{
  "n_layer": 13,
  "n_head": 7,
  "vocab_size": 8192,
  "activation": "bilinear",
  "norm_place": "pre",
  "attn_scale": 0.214,
  "init_std_qkv": 0.0239,
  "init_std_o": 0.0239,
  "init_std_up": 0.0239,
  "lr_mult_down": 2.0,
  "warmup_steps": 0,
  "decay_shape": "linear",
  "train_tokens": 732400000,
  "steps": 12507
}
Each number is 500 + 40 x the weight over its row's rms, rounded and kept within 0 to 999. Layers, rows and columns count from 0. Numbers have three digits each. The size before them is the row's rms in percent of the matrix's.

# layer 8 MLP gate, 1216x448, rms 0.257, rows 1046-1108, columns 224-447
105:487447487533519515507472507501530492464516568472503494513456507486546532559551531506429508510526638483453445495487435450554518460518457462499447485500506533471499511452486463450492416468447485552546480546487561460460476474562516505524517446525482526445501469534506519533461488559483555467521502571564517444526541497453513584494527518527438493519480450610462517514544546483495528524530552523471548480562567501410505479496546487524499486487519519493414559512506553503476534510422501521520471537557533537443502566592569508518570537473527512519477570512536516477475499499477473542410519461473500496451534468539527521521524544448531565464475542452507506548554501504473547630494
098:433500493503542469459449502519479484523432486525493493577477513509538481509457459548460555524536484445440544524553473500493561468578431462534548503519517467576481472453453460521486441578504478545506561543496467516563511527494512500479487492497521574487532484530434496434516523507449466569539479499549528477570469493565513492485548493520505507456478456521435521420521491535481394511552507509527538533454463532498440526478506475581525548512492543579571562499452425489447471449466427506485491369496457514589481589470547518503444465538495516526514475533507464556481484524507547517512448539541455552509504453528418552518501446495540488508517485549384521482487462521432507531507
101:558506522470546565519541516475521479529537533531531525486480606500448536505541502439428580560458515495550533494456447498545478535466507486427556539514497439539518528507510509494544479483456483466546493491493474447495557458505499520462441512511513473542525495575541547498500454521410464478438474462452422499533528577473507419474462434490512572485526557524445492575469559535511533530483514468480468492492555447483550523482510495449518499494424542503456499483555500500462462458525514499543555508562457518465478535532551514557520490413489519536475504522526516526516473497484514579509462502455464495489454475537514540465498564537468502446456525478522482449492541490504516535524
104:461446479582460458487510455489428526518561530546447543508508539554518467491456508442495484494472478430457513563540553474568514418539472486368496520574570559504529538511516452428488477526494487522459463526566516472470512433545486578472485396520482536539530529420539444465440545521511525475522525504494458530430553461546507458517582454482461576505471520566521542548497522577440505513474565507507472557510485562526489529551443429481550552537542494517426502523440511530514510505475538499465635446508422492520569555486509486489510480495445511475541472433553480484490487424511516431520390501504464497455492543460505447558471456414477505513432524498556541482471542513542419455543
103:453469494551424504437568470551488491478548476500510566511530533476492525520567449453516495487442420511522523518554498490479546490478564527501492528526480589524447523479532606531520461485548451460489469536487518499501498465528490502506552475553475495462454531484552493527468457382463538511553507570515477512438563511410532515557492565472499596490507514394502461521482517537507534523471432466457472531576502535473491516517493580468521516490519478545461445456526454491446521525526521504589535556523506482497447408495555478503507524439486459527476524500550533462439482467511572507463471520491499420461579523475515506471481416534517522539489486531439535522507400530494556427467
100:467535490490453545563471531459489450553462470407508463493499481457484507554490503462447507462539412431501539485501453447461453548557495455571471410524534507530499549470493543545546451533435521527534527544510529489542494529567503498447494555506500540497474557482546486436583536440493472486530483466553455555509441481460508512434444460535452507475538519480526428462491472468528455460534442533513577469449568548405576503469505529508489464462489439539440452484489507410476426556528484482470484446457546528507460456512488530491470512553427451503505450484523479507510530546492434513517491534481483542566459412528492425507504496436478531529531534460514613546476473513477513446497
103:466507541528474519438438494560457494488447532495487473510403479467496475508439433547508503501561549614510474541485497509534497510495512544557561471520604497475480550462471507515510525480488527434525465551488476496602542498528502490489529463523461538435447582553487578501439477484500431505593575513575534512505483536525543492515498498445462509459582481478492541483484412519447514474535499453530488552488436480469505520476534504525488486512518553540530500461501521516467555520525493480463512437486519499521471471493523470531488447552468571494472457463408505498482549471582510447534604484512526422533538468526454471482527506540464496524487523510413481552462563476478478537486
100:433535483519545528463469419466453507521554526530498462463523532556464544541474475545510547475548504482520482503483513452565481446503535419504479506459552490411545556445479539483451495462487504538489584452514438500492515477637497462469544444448427496518498503480581440518444528582511528475473516450530491487514476549457540543486483496463527472493504495503531553520518542520514494490547500540497520447485434486465451527483516489419492449476518510563523429533539428516503519473512410533575472454520505365478515489428487472484568554440517518540534498535504523515514428482510476467467520465474509522487477552511454521519576497461568462477528472517431512462592474461474528562487
088:436518448507544519378478479453515470531550527458464462523469483540512532533501513501409506439489512458519506484489458475512498485517472588507453490474515490471524537484557453428487498514507493554482503529492543519537478488434460503470501492491476542570571492452491539534474486427510501475496528525476580541571477551511506536505416511550537435432451571469527505558527506429516556476522556536477471480564463452550502525497556457534477518510519555461503454485484462513529508508526499464519478530512556517525482509548520453554445507545492534506517523454509469463480516584547515517525522463453534441525514523440470538583465571496508517547535510601473523552494499505409510520509
103:495515476539469538470535442514488464501467526518551508489478531445524512533556482512403516536482485492544524578502471488488489474495528510518479507514460526555561426476448515501487475521483574518489492495441465516541548539577498475476545470511422497433452479495525514488439508515506551513502559472456517486506538454470504423466464494485468588478600515531471545525489374447554522518472479477498497470509518519430405465560456430474467484520500515507519504483437571563570466403500511481516433499560429426479506416450545528478491520539543510472470435416426492488559544497498476586499470459473490521515382517473428492476482609512440489514487491488538447496490493505520472536516
095:566552529506536573468533492507405470443474523477509465465563394454474471533486515517469505458453491442473452500484547518584507543441470509552520515499468464526546502501536473505549541506487491507605532504433579482466513481498492528520497501519558529508396475524526525581542484560438504552581496524503479523540568542463517489453471498465500487518477420468532453395530513477497483496497549552529498455489501434512516492566437524535463483514507521506479491525498536577498474454469484497534496509591469501519444563494537462547500473472490459480478507471479495526571501465536450465512507535474549460510468517496511538517487548549543563524544546538485476568438434497558611505534
097:554508545487498511505493488441528509519478496508509521470518471518506449499467492506462442545452564501541459594497537523579512485475532494461522499457515489465476507487545542474466489536449506468505524540509523478507542477513547520462465445517417503530498518506550477476508485486472558531470437518405519567494504489525539500524387525465503453464499533446471494452432546499482543514441531582485550505475538503479540515560487447542595502522556496540521556511484492519481558443531463557545488553475469457443422441510549453534509523523464515448487523483505476551522479550480462485564540449492476517480508484504509471473488540524492485540584463505479502487517565592458494441560
089:481478499541508507379470545506490484494496599476502536487506501522439487483482480523494527527544517450519461503491502480498563482471485450457440520547534518543479538450502470525495470499513546490443527450503534486506502512589531603454430474532503545512560464534479565479432511464558507559479557464500524458439496489452507477517525528505544464483520494496545534482529531452411492517463554553453416489521486585438527501509463442515505453538480447445454483493507501539486497520525520501428419454475518513569510489492514520564501520470541428490468530504461557500457493440437476491526465532470460473449474487479565513482480533505509562527494574528556622456508395543510478481501
084:446558428511589515481492432441618428436488481524523443511547497551488517516531509458494487479485562581539447537470516541506522514465500465527482541501515530564486536511516497490412431468454519500492510518472545495500581549487451520520586523491527437492545499518516531561522543493497522463562449539554538490544601443495541475431371421473556452632463571490514558474451486488456500488539484463469550433564499453460439470505492517520488454548487552504492569562411464485524480458472572513518551531608439426487452492533566522502482409471441490410511515533529474454551498459530517567503531426457481515504499558435501528537560490516517478515437491485520478481473518513475492528516
106:586568470452513460553458453506458542545427496450498495505553523499463510496467493481471452451486403446531529411450482536559526507516412570496503432544452508502425483536451500403569467474519486462511478511464549436506559575471536489510506523542451443498573456492530452500558526485502589447522491533481483417513430378483427458495497450451536546494469541547488445488470464535516513486589557544471487499497497534469585480511453436470539486543566514505503596527512475473507538530534458530501510473456534458472514586514547499508423508609414541512517525507519536539462519523489477481554484465507472521517464563494521465463520505484537440498470476530476500458536561510497520502468
092:518502532510518508529538472490505450450476459533509554525529543455391545418485544510479506481484531485486575468507460540462475559510467508479527518526526474539505406478395543526457532516514546519483544477440488587503566550522494576515418522483430498508462507449476536464506504531576425503540478519454440497475536516520542529511423520452475524443527504550473547505435445462544435532464509540530504502474490535423487487516558519503462428515527530575532504533470517507548444495541472530454478473518543491476577450520411463580543486466502442538469489538480496472518503491476605501480490441493475506485542538560506492428482444485495505450511563462447482494517479523463478495534
095:460476480554452494515501499379493529399457554458516567572554502539454476477546485478589384451516549495495483481529445409523527423476492489498437503547497435508484528517501515525464478502504537460473476475483426541453544559547502499478493472542498492480496468467468425496490554461521534511498433535595516480423565526497571503540528534464509549535554473511481509464513462463573440380461541484501538480507491471383464466531473533535558515560456491457476507437470493492473487490474518446440553509469517516473483553503499549445500578423511398518534563498510509486439462510591478543443608440479536429458439534509426494487519439538514489410521450503520501536535497491552461518496
103:550524481466519490501559475455492449485518577510518512506522506508525516503513506476545490477532459522575460542527480428435525528504493478490448529468559485546506472472567516542533499530513465530479485500489512493514509475508514488472507491417532473550488482510507509522494509529555518577469450493504490456511492513516488427396570549442508454464472537511482553515496432487561522532487477525468538470416517477499511508446451541505503438514484494559519516547518505493537483493409499538441492485549434490566570522457450479517540518489435362493455473546547544520455512514505520529523488515543433528483461517565390479422528471419467477507495502478450482568506549432512506547447
103:495467490535463424454499495490457510449465479465515495523407475479486486483514397524488534482554513441474528434502526489484427479478526424566445515504472503519449482525449461493517504476451560505575463415524494453502384503461516415449511548485549531478490492495469502572508431542502484489552492493548513501518485499414486577507572444535495528525458506421407492493514513494493488526458470506446492555523466426502551531511511450440484495486447511396543474526468531515511511431417538474495439476450505346523535441502538467523499560493527453536542458504491541469458469575453447529429534476520530554532543435435462574534528510560444479458531564441451514488480511460510390487486
094:481452477505516437540504544519508529498523473526571537537421509480428515535485498552450463553430448487468500433466380491520517472406564419452529457588529449506453498490447477478525503440552526539565461482502539449504488486485515503495626536544549480445507508459541494490404541539489515504437454500475475501513525505445461523525589459478528495485484429482507473457481465484520500520534483483548465485425533466510518551478545481534482513566472487551522493473453528483546484542541522495461489490515423529517489568486529540485517475531457491525493506500490462469478576517456449519503430471488549426520498450499492472525510536543497522511497525532530502567494507407509396574561
101:469534417503575535489506488481388547433473507434507501514467523522555457539534577492509491443500565503461473444470390518477445480508515422498410562544440493508460445481511466463494473508477583466468488446460450434542594602468493467475491541483539521478481490518494524538563435447502478485494487461505529499455456498521477526529494512392570501474457494539496577514542516563534525478581525544476518481468466526495501429485473494510594489495474522545511521481554500506443461489438450558494549536476515468518495460438546511511397512461516474524548524502499528503389440523490515487551512491509556468463486519472489493490528461473457533480466501470553545446512556488586458491428
106:610509523480552460552442528539560465439479553459473522455527515488524505471429457471526514542406515483476433402527497535501518559454520541449442549496511524496484468480528536477500490457470533541515529492494488423474529488436529414493503459573425453502447497518491474513458516501488533496532491492481484479429490500513492471432485504593538558490536565479499462489515506527498509499472545515481464424531529587536519505497514511490523536495512481456476469538572455485436480522568459477587497494491506478455483486475512511474433494498442542481493462469524420443476435422476441443492487548544439500538438560480469521456480516483512556445440503532481518499589490447487515498499
097:537517530421550536471521509446511411535531537476463506394491458540521539454464482531522386538538511510542496528392493499525494510461447461401451491485486453490508500534507524538518573567466457520526497451483491534455489466539493517499469542531458533578497475515532489525499446549585490476469539506558539490507575479429499466476464486491499478493547427499466539518461501572452556486439530424417519509518472478523411512469544474496497492487526500520468527485513509555500468498543511506493495475505466531443484465518545520462580507504491586507513504512485477487503462494575447491496454484429483535560499551473480458441545456524509490466551494533461524442510483509486539445546
087:516501564497451515481500482454528494498537538495491504530512504561474566584453484550474471423444495555470534468506520508505458534561581454476493495564506481517456473483535476538513425444491442532564462535422510491471462409466497560443532522499505459491507493452494485458487446461424589602451536483481524499466437500472558460523470582509496499547449520500552543478489577479515465501493535564594470508491520494527461501503496497500464525432549534473498499508429475544485508567546512490508554473477480444555485494500512512504502434494578461495483460472477499510462528506538469531536381517523489496507537495464475502576500522546485503463500464528526427411431457485580510558421
107:469558543478496546501485406552442495472522496500489437560451486519525563555507509489511576528514507504422492505467457442464528555493591551518476513507464388474466463467432582495511605484477517487485471504498519479474432438535482550415437485442595520485488484521475461498511411523563539503486509464532439438468520500508426544550474515550555513502537541544561423534521483468445499468473475482485457535431432480435476492419525455478467476492548473524511468529467512491456506442519455532501586441465501543476490512455507454509501515551527503482517530511496489484541540587481473437520455475482492532534474534567457483485463544546520465458498468504494491458542479483446424560474
105:567472556540517495448483429540436542485499435474458523510502530503462456556500524497536484472466510541492465454509509498474525562439480432516543489503496476524566477584554498406510624511444494455546534493512468516514471470452497548502449528441495501495463533464500545480588557474483520453451524515488469487507556494611560511559550489451487500499427523499501536505490492480527474457449503496528523554502453488476542541493422534508443536539547414430483460612445558503530526480534459497500473466600497488471506503490421498455540537480425499465484514539468442455524464453514488510506466543511525546439476470520505526472523494505450500500509490518496512480449491518493520506467
103:475497490565459450413483486528555536545545467530495523564473496451466498503585593514483487503572529458477407490464507509488566488464432461497431549513498537447418522454487499513463516521481542493474488488464500553438497521467460519569568501509474532493515500523560508520440512539493512492480567519571506530453442543510543559485581549501491423488522467495503577500443555469501568512541502472485523528510431538554469501451443466414516515524420495444583457520484503485486483554408467622480561507492531550514479491556464587500489533504537525501517410466444510523563447512576561430574479542516460545433499509517491537514536506498473538438547547493519575481485458492495511523461
093:468533479509555474420417455490571526484548525543525493482452567529531480529498546568490559528535516476412522477463458545394479530553486456512485517518493422432503540465499520502502485493490447473471485510518402418492538505507471527473445504445491483480534508476455516497447461505471533466456528441444495618486558402518505481562516525440614480557451526550514473531517512545520488484482591513484494459499519449512484514500455440509515528515515531518487533475487546502483449536577552553504599482536586508508412580418505508516423490493505520502495428527403519474444545440585517438493509520456566470460478439525518549517429508455454537464542515496515495474532538513553594567494
088:451454491450499473410490426535560552562474474436519441506417426477553448507458482508491532472516517504518463591482560486540517483588465507457501515508520463464493478520544493521507553473496490479480443422473441506501479512453458485569452515465486554504437487472492539455531482568576464578492449481532524544568555460464516493477445551497528515462473500489511490453525529523551497511489496515523560502510518489527476508576451548562494524468513523530479565459456540508527554484508495551451416567503506505461580453541537482565517570507435520489422449606540486552468427556459461431451416495486528523524528472489386536481513455440466468515512517564539471516468520581465549503418
101:547531544509604516484491527487478511456512462483494455578481480389488524470552579506531480479445526551476498592458452487535471465476603492527460487483472502531565557573447549524461543464496399499466512486505478470508510481470471494596446514497480475483459507482471471471504435517456421502503474474538469451483506552593519533462495473563514506508478458508493445456464421447537551498508440389557456527555503489469513574493442496474544494559474505392443525526526503452545440443434494511485478561544503524512531541531456459571525488499529546508523493524507417547535502488471494454519472511528463445471478475433521499564495540462501458476471551471520553569461505506502468587444
104:540488522537520513505526529505458507490438398440511497491503495489560420528423476522488509482522530499531506470501486522479512501539536419457493516564493467514538479521412531458552538448440513504510538576496493565524509475562528572501440489523547583446500454527534408476506556503479430566566508480445554501516547473477484586432459555546512473431478492512528533451586486476455528559508545469540525537474473476487463416437537562489503515497565497575472541441486512494444501523528494481483564513508495474450472471496576513464493535523521578550527530464544525545454492515411533443476523463532458555480494504484449488516491513486547454505551538513486526525540489451583507553534
100:544475526510488471485477492553507487532503548490450563551579568510463523514609518488565581481473494458509491481507475517493497470459501519488529507493467553453478553435419507536471514487546433566498472471539479570523513526492491517467486457468483514447451523537519500488450520452502484491481501504507501488473530495476505486577520516504455498488517494472526508465417436541506496531523586521512525457464528426481539548516560453455484509487524517447470548513500574479437541510504467463536482493383509507483534541502505525483454569531510460549485559480524518536424547508403502483460453444487515492498491492491477532493475544514556446487511552525529464475484439458451480603509
101:490553449495532462520549539472558548526450544449480483545539426483481496491495510477498497493535515474529560481480446523476526525495579564467476485478464539545533536523545385475536536536491513469555558411553545506448523486429428485544511497450532442512475486532474431472529429475471483516525477569502545510534538502513461509480454583557487514462430490457488470434475482496569540512528545573513425488483439541511516546494504471564535469518537513458459496601481508516552476470466552500497516520556446454472573506454567591480395446480456464551522447566478622490540480525533544491581495473469459508453458451383448491492522475550443448569527553493531494475518542518421556480480
096:501499503521565429482530530531550475484474513538585483495514528537509555511504557483484555466521519429498486495504446451563494470495461572512504460527535509573463447486551397489481502556579529572414451452496508452470522521496467484528427524502524518534482464462453536567497481509459452527519474547529486563527511544444455498450409503503493461541482431455497512531458500492534412491543511351506560509558503508575526465499478480498470426553457499439520538511616422519485530529506568537513505484553496447555508541510518543493589474450495585479488447516471512531517481515499464474600482550492449609544516480494474482495485543512503465463382515503481486535469543494521491512511
105:503522445503523454471483517431465481481509565578571543458550507478480587513449466493519501462566456512542449520470533515422463472448516578493504483499508494604463491449408524541544524509466495482469542515496529434484430458426511463495534523543527436534515493476508487445429507468479522446544494439416573402575477472435524519481482496503576486493419429471583497515478491481483436501426511508478596528495449451516501472522542561520508473518462474482456505507492493468494491475513450569447497454558497523424443498483486524521435510511567501505531441585563589456531535579524468430425470526475553516506550479487511505513471490521460538510567425514483489550567447494516527567532
100:538401497516544556542509444497499496492464515479454531539466554450505514557520472441513518435467507449467521504448583464530493478498509505503510522488458445414521464446563537503435511525547485609476453443515518533579491563503515557526413523597494467441494490495425567486526475443536556439473481467503546507473477466492472504464566466514482518513483451524503502550544420569528558578477458426448489482428549473483525473488518502471568475480525471494535499494500467475465548521514476361476519472556466473521526486480423461511557538489499482523465494492496488499499454514460557515501504507519492532554524509500425502551511479507513484567535523535471518559535521457478487411416
107:514540565524441405484523507439522518487462525530505439491426519529556527534541510460495514510572517495496438493481477537512509487504502503479531485492519437450465508524492587596502494490485475461587441432450490468470491437487498516503546509438533475585488481464523534447466567536530523521533471507494456495434500484425520549585543534489542527504471488509458497520517544450459544506460496524516499476475481473473535455540558495554518441502455496523552511526450567555570482505515487549473471497493526512432525498490550494503484502551543517597476463445506501496400507460523471434476450541495511462520562554544513521485536526547516528463405466558363541521394495504479449510471
101:498483525492435519507574449544522435442482484534524539525454481466511537464466510563516510510527479462538567505488495506525609554525468430505458453558508495476517562487496497493494475464528509543470487512503495490510488464505502492510490459411501477554583444528515553445533467548464491469537500472501520485508480447576483532476520537530473564489458539547439511512510503495521476537415458564537505440445470556555532446498508481520514468521424503479556448460488617530540546523444507470472521487532496488504510542488534422484518509557521513501478525475505466450530467473493508559537462452574515535500474516518509499479477537452440503390505488453452392405478508374552487476549
103:577516520475470488444431473522388491527505525508456535535517507484512548518565489498461523519471504551469574586482535553510422476502541466503494552421468445458418551475433508572473514497479447500534559494529468480478500527475513570527614514490462536444544479499406397478491483532520488445498530453549536466481503565463464554483498526505503531481514630564530505539520494508488520503482528499479533506506468528450530494441527575521517493472484458517438494453474449501440429484458464567506419494490480455504484507473569476520501551474507465507489494488522445508572499590464469555509509496518472483583558522517394488501544544482519515475504524594478538479499529518482458455546
106:403467511558495558517492505564556456486510461513550525484440425513492499528541529584558466534521474474443506501489436495507463495427447503438487444484538512537539505466521533562473549507520487482510457524451461475492576473547443587473495455512461581428513497491484546537498532536444511480491454427546462450488496488532493476589529532508550522508519524514446574443426519469522514461483536527507475528576512462511500480557574491514475483484495514487505567508441437483519407581496511424507547516408483516562513456488495507473521548522518550508487478534509455558507472549451476551478589462484477446529396524509467556519496512497478461503499506455498482460537462610505489524495
103:582465564535523530508417472513478484538487526478499521444506549514468552519507466540491514521457479555511496484556554457500529494473477530507542523434493498539534485462431468564511456433427592459442472401484544501473530473483507561448500502505457532435520548471513437460469474413518553411502389459480522495554559473531515536493564525412484551496500482560533479541499511444527488544492442487422461510478500599460539520539489466562550561481501491557524456444475496531469492536459467534531426509476472486504501451474497533543520508506583509430453493491502445525539493521489517432558531503440550409496474524520465480468539521503499476465492471411527532467491465497502519462523
102:449508442548444472512440525535498510482472558496525508478407477539540487459489467481498498497429470452465497481496460540494487477473499487505381516553493504508513487472514574520407449433465498497521551552539490538479504465496509528435538486510493459536551532479525504516538582560535455586483484503458518541472527493515471460549563543443496488471506478554462540520509473534587430497528462545605501534459469524484488476436522522542453480485505536470591504531494465426544567544519386534524489550494483542476485405539497467492464538493485481557536565517560506471553489514485581474448390544490519529456485509426417475444581489486545490488566476573476532484488482446516445505480
095:477497490498421524492473512438579513479464588471488426526501536563517489486485493558453526502514434454537468443559572427466503459538486523494533538460500511456461498472491500499482558546487388527475513576487497512464513541491551441472482544546533486508474581543491485531515451466519509442494535505474500485522532533461518559482533530489482491478496382520548528505484578476496477502455465411476489510538443520538470482488614442571531583529509534466505538537485543591540443493489506502450477481503613459531526521445522516455442485435521519478499507469487559542534494489482506424508490511442477567519555469479552491504515492563510419489546452512557454480438471539464513553464
103:521556541526434458426456494503523526522422484560480521526487488457515525457472520485568557524467534464561483562507488434531488549497523526525451537481477478481598505479576513578495539525552460517518528503420496423500543529479522506441495497488477551536436489400507520477546492496485542472436478505460476446542483505474454512475526484453477511545514469488475473535446489534506513467505438518519511464424488447505497488516489525476509532450511502455506431509427541529518565465588422573525533462567485570542463488443512457478581482528489498496521539525545501594503465500440461496502453457410504481534514511548438488549511490488509433447535501496551492513490531418546492572431
103:565526569479550564511530507551462458444555505461528552418474461465469450513453550459501444580517481434450491505457497495503507524461526535450468539493535488522492518487567558512537378564491468473548501476514410538538470543603575529456439535524475452519474497565524483510519434522465528511553421462473498500466543482484561523469438458475496482529518479510559506480557513591507525521547533514511536552465461532500588556479522519527457473458538501461474542570537457516450451486523431528512526481497522567436465486561511575479451494461502539409516500479527573441492501455517477521468576466537520457471480477532550510556451467571440507494458459485531482481562543490494560481515
076:493487479484571510466490515540536524513563560501540447490496439475539533474499472556436484523508563507485527500485548514537508499463476531479551505437501531475448532521507462494492546542495418514437515471452513524543531519523377409451486531505520467515530531434526534491517469486468484545480507433510512464524462538509487497457468531431515541428495491488514517466433551506492516516547556516504480576437459505529540428510527511548497524571588487610553411478504437450509534411485546493471428508482507468523487467559517464490535498460522473502450566529520519489498490423560459478469525494491496479444442508509471497482427491540474567491546517539525455569505581502519484475555
098:518514534524520472465569409450497497538568492536452490525582473553490563483530420458509510502499422434493564478467521507519475517510540501488525363517436469474558534513539477464484486503525545453551560454621562448567471492454566582475488529522520552555557470485526479512540574487489469488478423473537509526526477456501504497571518576490498573507532466519562519498455415487429478540450505540487429488501465470591489524451550521458554460500517530478449530548477441514527552541470482498516410548531502470467524465500572502501488499430447469543554497473447521543487510552531549447469414498455484520539482495520496550490439472530540513513443497514547536511504365489553491464463
106:557529410451547543548557478488543491481548466470504492459483487489560465489463478432518486499452448488534529532514503526480514486472497549559500508587562469527538383473433530510506443519509564504523519505507532545467480471558542456516497522463504506521454456477574450470527496504490511411496439469449507490537596512528509530518450512472492439483422474493570526546468465536535505490428586416522488483486553584617497537492481474476564485457560555503488523472520484546468473490499485495484492571461523469492545509488564551543442556477497528504478441530505577523531473451507467434533474516476558527493568530528528471492515474513541516509454545422535528591500428543538536489452
103:471454464509539473475558541552605512505490519505433469504518433446526484501530530538470461571536395439487470529503500506521512439498517620566545481473556480426509475487502460507518518466445548482510543491492537504530555497425524509490492483495444489473534575434437533562495476485489469465522471496459549570510540498532426529488517533502458495550453516579527553519572525541506559497472509580502459506501466486513468420506481450507508502474532508505527485444507537543498497579533516472527513493467444478475526488504467469519494520480497548473464524525520524462527491524484411528522492459513524483530507426545588432426497524475511508501490505505509500438520547462506414391525
092:540492461490489494530551509492512539449479474517513476467436521522514497458492437518549471567484546468441395431497554486496509505453448480566510544469507489524546543452507556442460495480550510490470474466488508569465490515458498433522457503554481415497476440489496479500481443520470506453454508433435487536513561517438440498460528460496440505538518429513561473469539519490452560484599474538444461533557486502493524531494516461520519497449522550491462518499537536461584500497500511450454490526567549469494443568516483523494474492433426503527522532496477446456496442444490497535570455428530465488520429494617520500555476483522506486488504444512480553470534446492524520567536
103:519509556528495515489553532446452451525459549502491533450497559550506576499481510549432496523443490488471511549475506497456538521473514462510490573557495535513566486413426554467446478454454477469544454492461482488557479549476535511505515527470434470504489527495518537492522555516471435556534485515449490608436521440531552498508532552554494477465497425536549511519544524466517518460445546439548483474566473467535459496575522528419521497518450543548509539556521519526482504431515527495478465470480538545618508589436485490471445536456538477535507467573513539533448543473520517471490518495493558415434502526459474482511426502476467488463446526491525490568522548514568513525538
106:600525581518455543491498472480536508477476470505458485534508467523458458562509406473434533543458475562478517502501510421516524531458421549460587452500537508512434532478510460493495523521469529458502555507498498523478564507559549516553471535476518486545556475509435443485551465479478518496514469498473434499504439532472504492475572495492478536481528484571495517479523513478537500472534532511525503413428571502548408528470537576474536507497549451457519489594518468529461505547449505553470477491529483444424572477507487503489493482552410548471494461436524458412547499469564508471492502479481495542459463515497492513476505528534578543516525543513489496562510509481536516518506
107:495572512472442493412545478510587466444517450493465521561487484492433466461447529494508569505428479495488537512514423526459684550522495490476478517510474518519479460519481432472526528482509475414468586481475467449513472497477467538497506445506505428489522499470516549472460520498444532468506435548562550455555484439508475579545499489486513484531467499525437497545424526498457523469447542537501488461510563545554384472526545453450559563466494525465567505542534408487503548476517583551514553538445445532490525465512532500522491437452511534446544534517531506470490503415507534481487515578515461513470508498566531478523489468535461491511490542509436453545483497548533469433488
094:509459546455493447467508495525491581514520532504553543476499468500492510501484525509504511493487520488440531575536500513442474507509466477476461529505501540514535492469506493447506522585521478611458505483472506496535570543490413507474519513554542549499527478563477473496558457469578489516499472573483496550515481516484435481443576451464494500504500474461401481465519587469468470528463456600497417498550432549526497559538516466582454538396415469456491471465555566510485445487513557503505470515470473491513504564506516515580440480478460540508456578509522478563455503493563565549541550481500487523525474470492421473495434510485532544467469494581493582554551465437526527505433
094:448541449503454483588490408413512526527479539532498530505483510488460519438404581455489499501497592469588504579468517512456513555523545496567444485514488470571517527502510505540530486491495539472486485477510422513446459436472406526524560545491499541510572405548518562484471535472574451553505522521458518484496475542520506476526520451477529521504522463514506498493450498498526488488466451496488434578476535478463488535517534514481536437493498542450494550467416431493533497488433500516382501467498484541536510495537491435547446603498502500436501538443480457605515469437514507498501523534467474446541554557532482512488472460482424544515487462543537447485463463458545492530529
094:414457518520541438606415503509510485483492531535482571482510481402505525487458481421518498536481566504548481533592506461548464471514608463581458480515495541480465554479522490528457513541481494551456487520587482499435472505527505607559488564507477503518487484522482572398472481497531565496539470446512495547490530519436536510488551441516493477412508501519536512468439480564508468527452459475487435535467473535509528562572503491532477505531523517467588545394569569525479566474493531448508490497461475601483441494495522461424522492522556530529513524506496509464540520541525542490492563537540464479458424488491533476505446549474441479439481485567554464431537534506550510555503
098:481561406450544412576514479548521547565442419464483500538537492508432448456508473536562504544496527431478496523462509465493469511494544507524489496486459448525498456540495501553438521531424488488534545437490560554516501471520450555509538462581497478548523464427617452541481476481500477520482562520475472439509516469460501573541483520478512517482481485511496574524488607469531440503558506432490539481532539562557452444479474486467449497497538520555513561524508554469475473553513511516503495571511477459546525445523517568502516474506548496492509557473428572482542527517448527536446519491484479495508546537528505440498496469466439513498514510478513469482504521458462464466501
085:483531525518513466542522460590541504530570493476546463559504489520440455437465502455479476518499557503481517482487635487489500477419486454486496448502489413474492483553500466585518438483479457481490518574493501463502456501509547512454552553457551480474463468500507560451476585489478495481552517471523430453528521460442485489510432526491528552489507561532421558448551475527422457446530533539526517489492557469507537485473459544507485489513521517565456526501466475483490494532503573532478484600512467507490509544502459473444488467488589600542458540466483487523462501444479481490499523420445546557512531537415465537506530520467449436492474531555466484532494421528501519543580
105:530472472472555560514503525570499457568462448487466490590513518534512415552407527498553518483529443543584470436563445539444473524507446501434498457483522492518478433468469567514537498483519406513471482478501549491453401447515524488514494511501441482495461560467461488562499521521511408445472427442496516462544439483405495547461469435529524522542501463507462445504423509484467504505549493545475451557494481527515463460480536506463523474479489614569419501472528525462522495470523515498511456509503555465497522453539474486492548482540544475527432413526511527496487540428516480560526475473496558490469471558538436499495548493428436535534463524498528433577471527461487526442475
101:458479488458450507539439551464456495541512506510533472518563505492484536556435471560463512436507465501503478505570416530466581491502458564505438504588485538498505489523484469506451405437474511499543479491564435494496496515572439407527531445575528551563495519416514425539540480507472475466524419523541519472469543535480489437476502524550511462514523556450524503495501449470452480432503427558490508481553428503565527580459491517514493421479579446501548494557528503529477547490489436541558514501510516532504551588494461430520502559505459478488551532437436511559547476430454496563505472506429432532491580443551444518435472454507500473507528542440464455490439465561455474517486
099:572497505453520452528427483513491523517501510505559535427489560471468513552512483440559474502516512473494503493531488461484505472465525475511516559452621528508544538560545543509568481514481539510488495476537468519536420540501440489395555536549619486542473500552547518462544486555521490504563521567463485557558491472490504485522554599463513502546457528481539446545487544503522489458521485499455502521458518506499557517479598524484489527471591454533478525515518444592467497458561517480539469462589527580536537472540504469478456508429531536464635551557512536494475491550461507540538455520535594533527526425501497435517439511508529582484473486472467500524481535503524547425478
103:501505491550520477472503464487470489484482483535416587508540494489415406471493551478490432546534453480535553483578508526489461433517448515474470528518439455418502505505515425520544560530501571511476505490516532436444514429513489532499504459474513542485487553538521473511523530435453524455501437519443463506558521563559519498458481400442456525520469515484516494461541525477458474475470473546496487484496466523417444490460466453459493510459537478452515438479404495489528516485479536477457496482473504493413478410503534551476482492437495477491514465603477468488500390472618499544483507522513471501456501588537547503517530498516514424465487573570558505435529526533551519408550
104:526460481537540470499531458461495453502588558432507522538532534487533473546492524552542509459446470420420502469500558480516508540472503530508526486477599548397508483519437521529508476507535496517488480533492548528508494524459510470520536507445460550461484456468414464503576525503538499528431550528562475427505505449491524471538587551566508498479455436506510542500461432464488563482451501520483540526503436535543529519475408458489476457427413499518500477520442568498519486470536462510434433528451561565507532479499525536483587464519511505426488467452445483449486524483520515509474562517518519516488490512491453576403538433460461433535494429507459524499477503505490571525506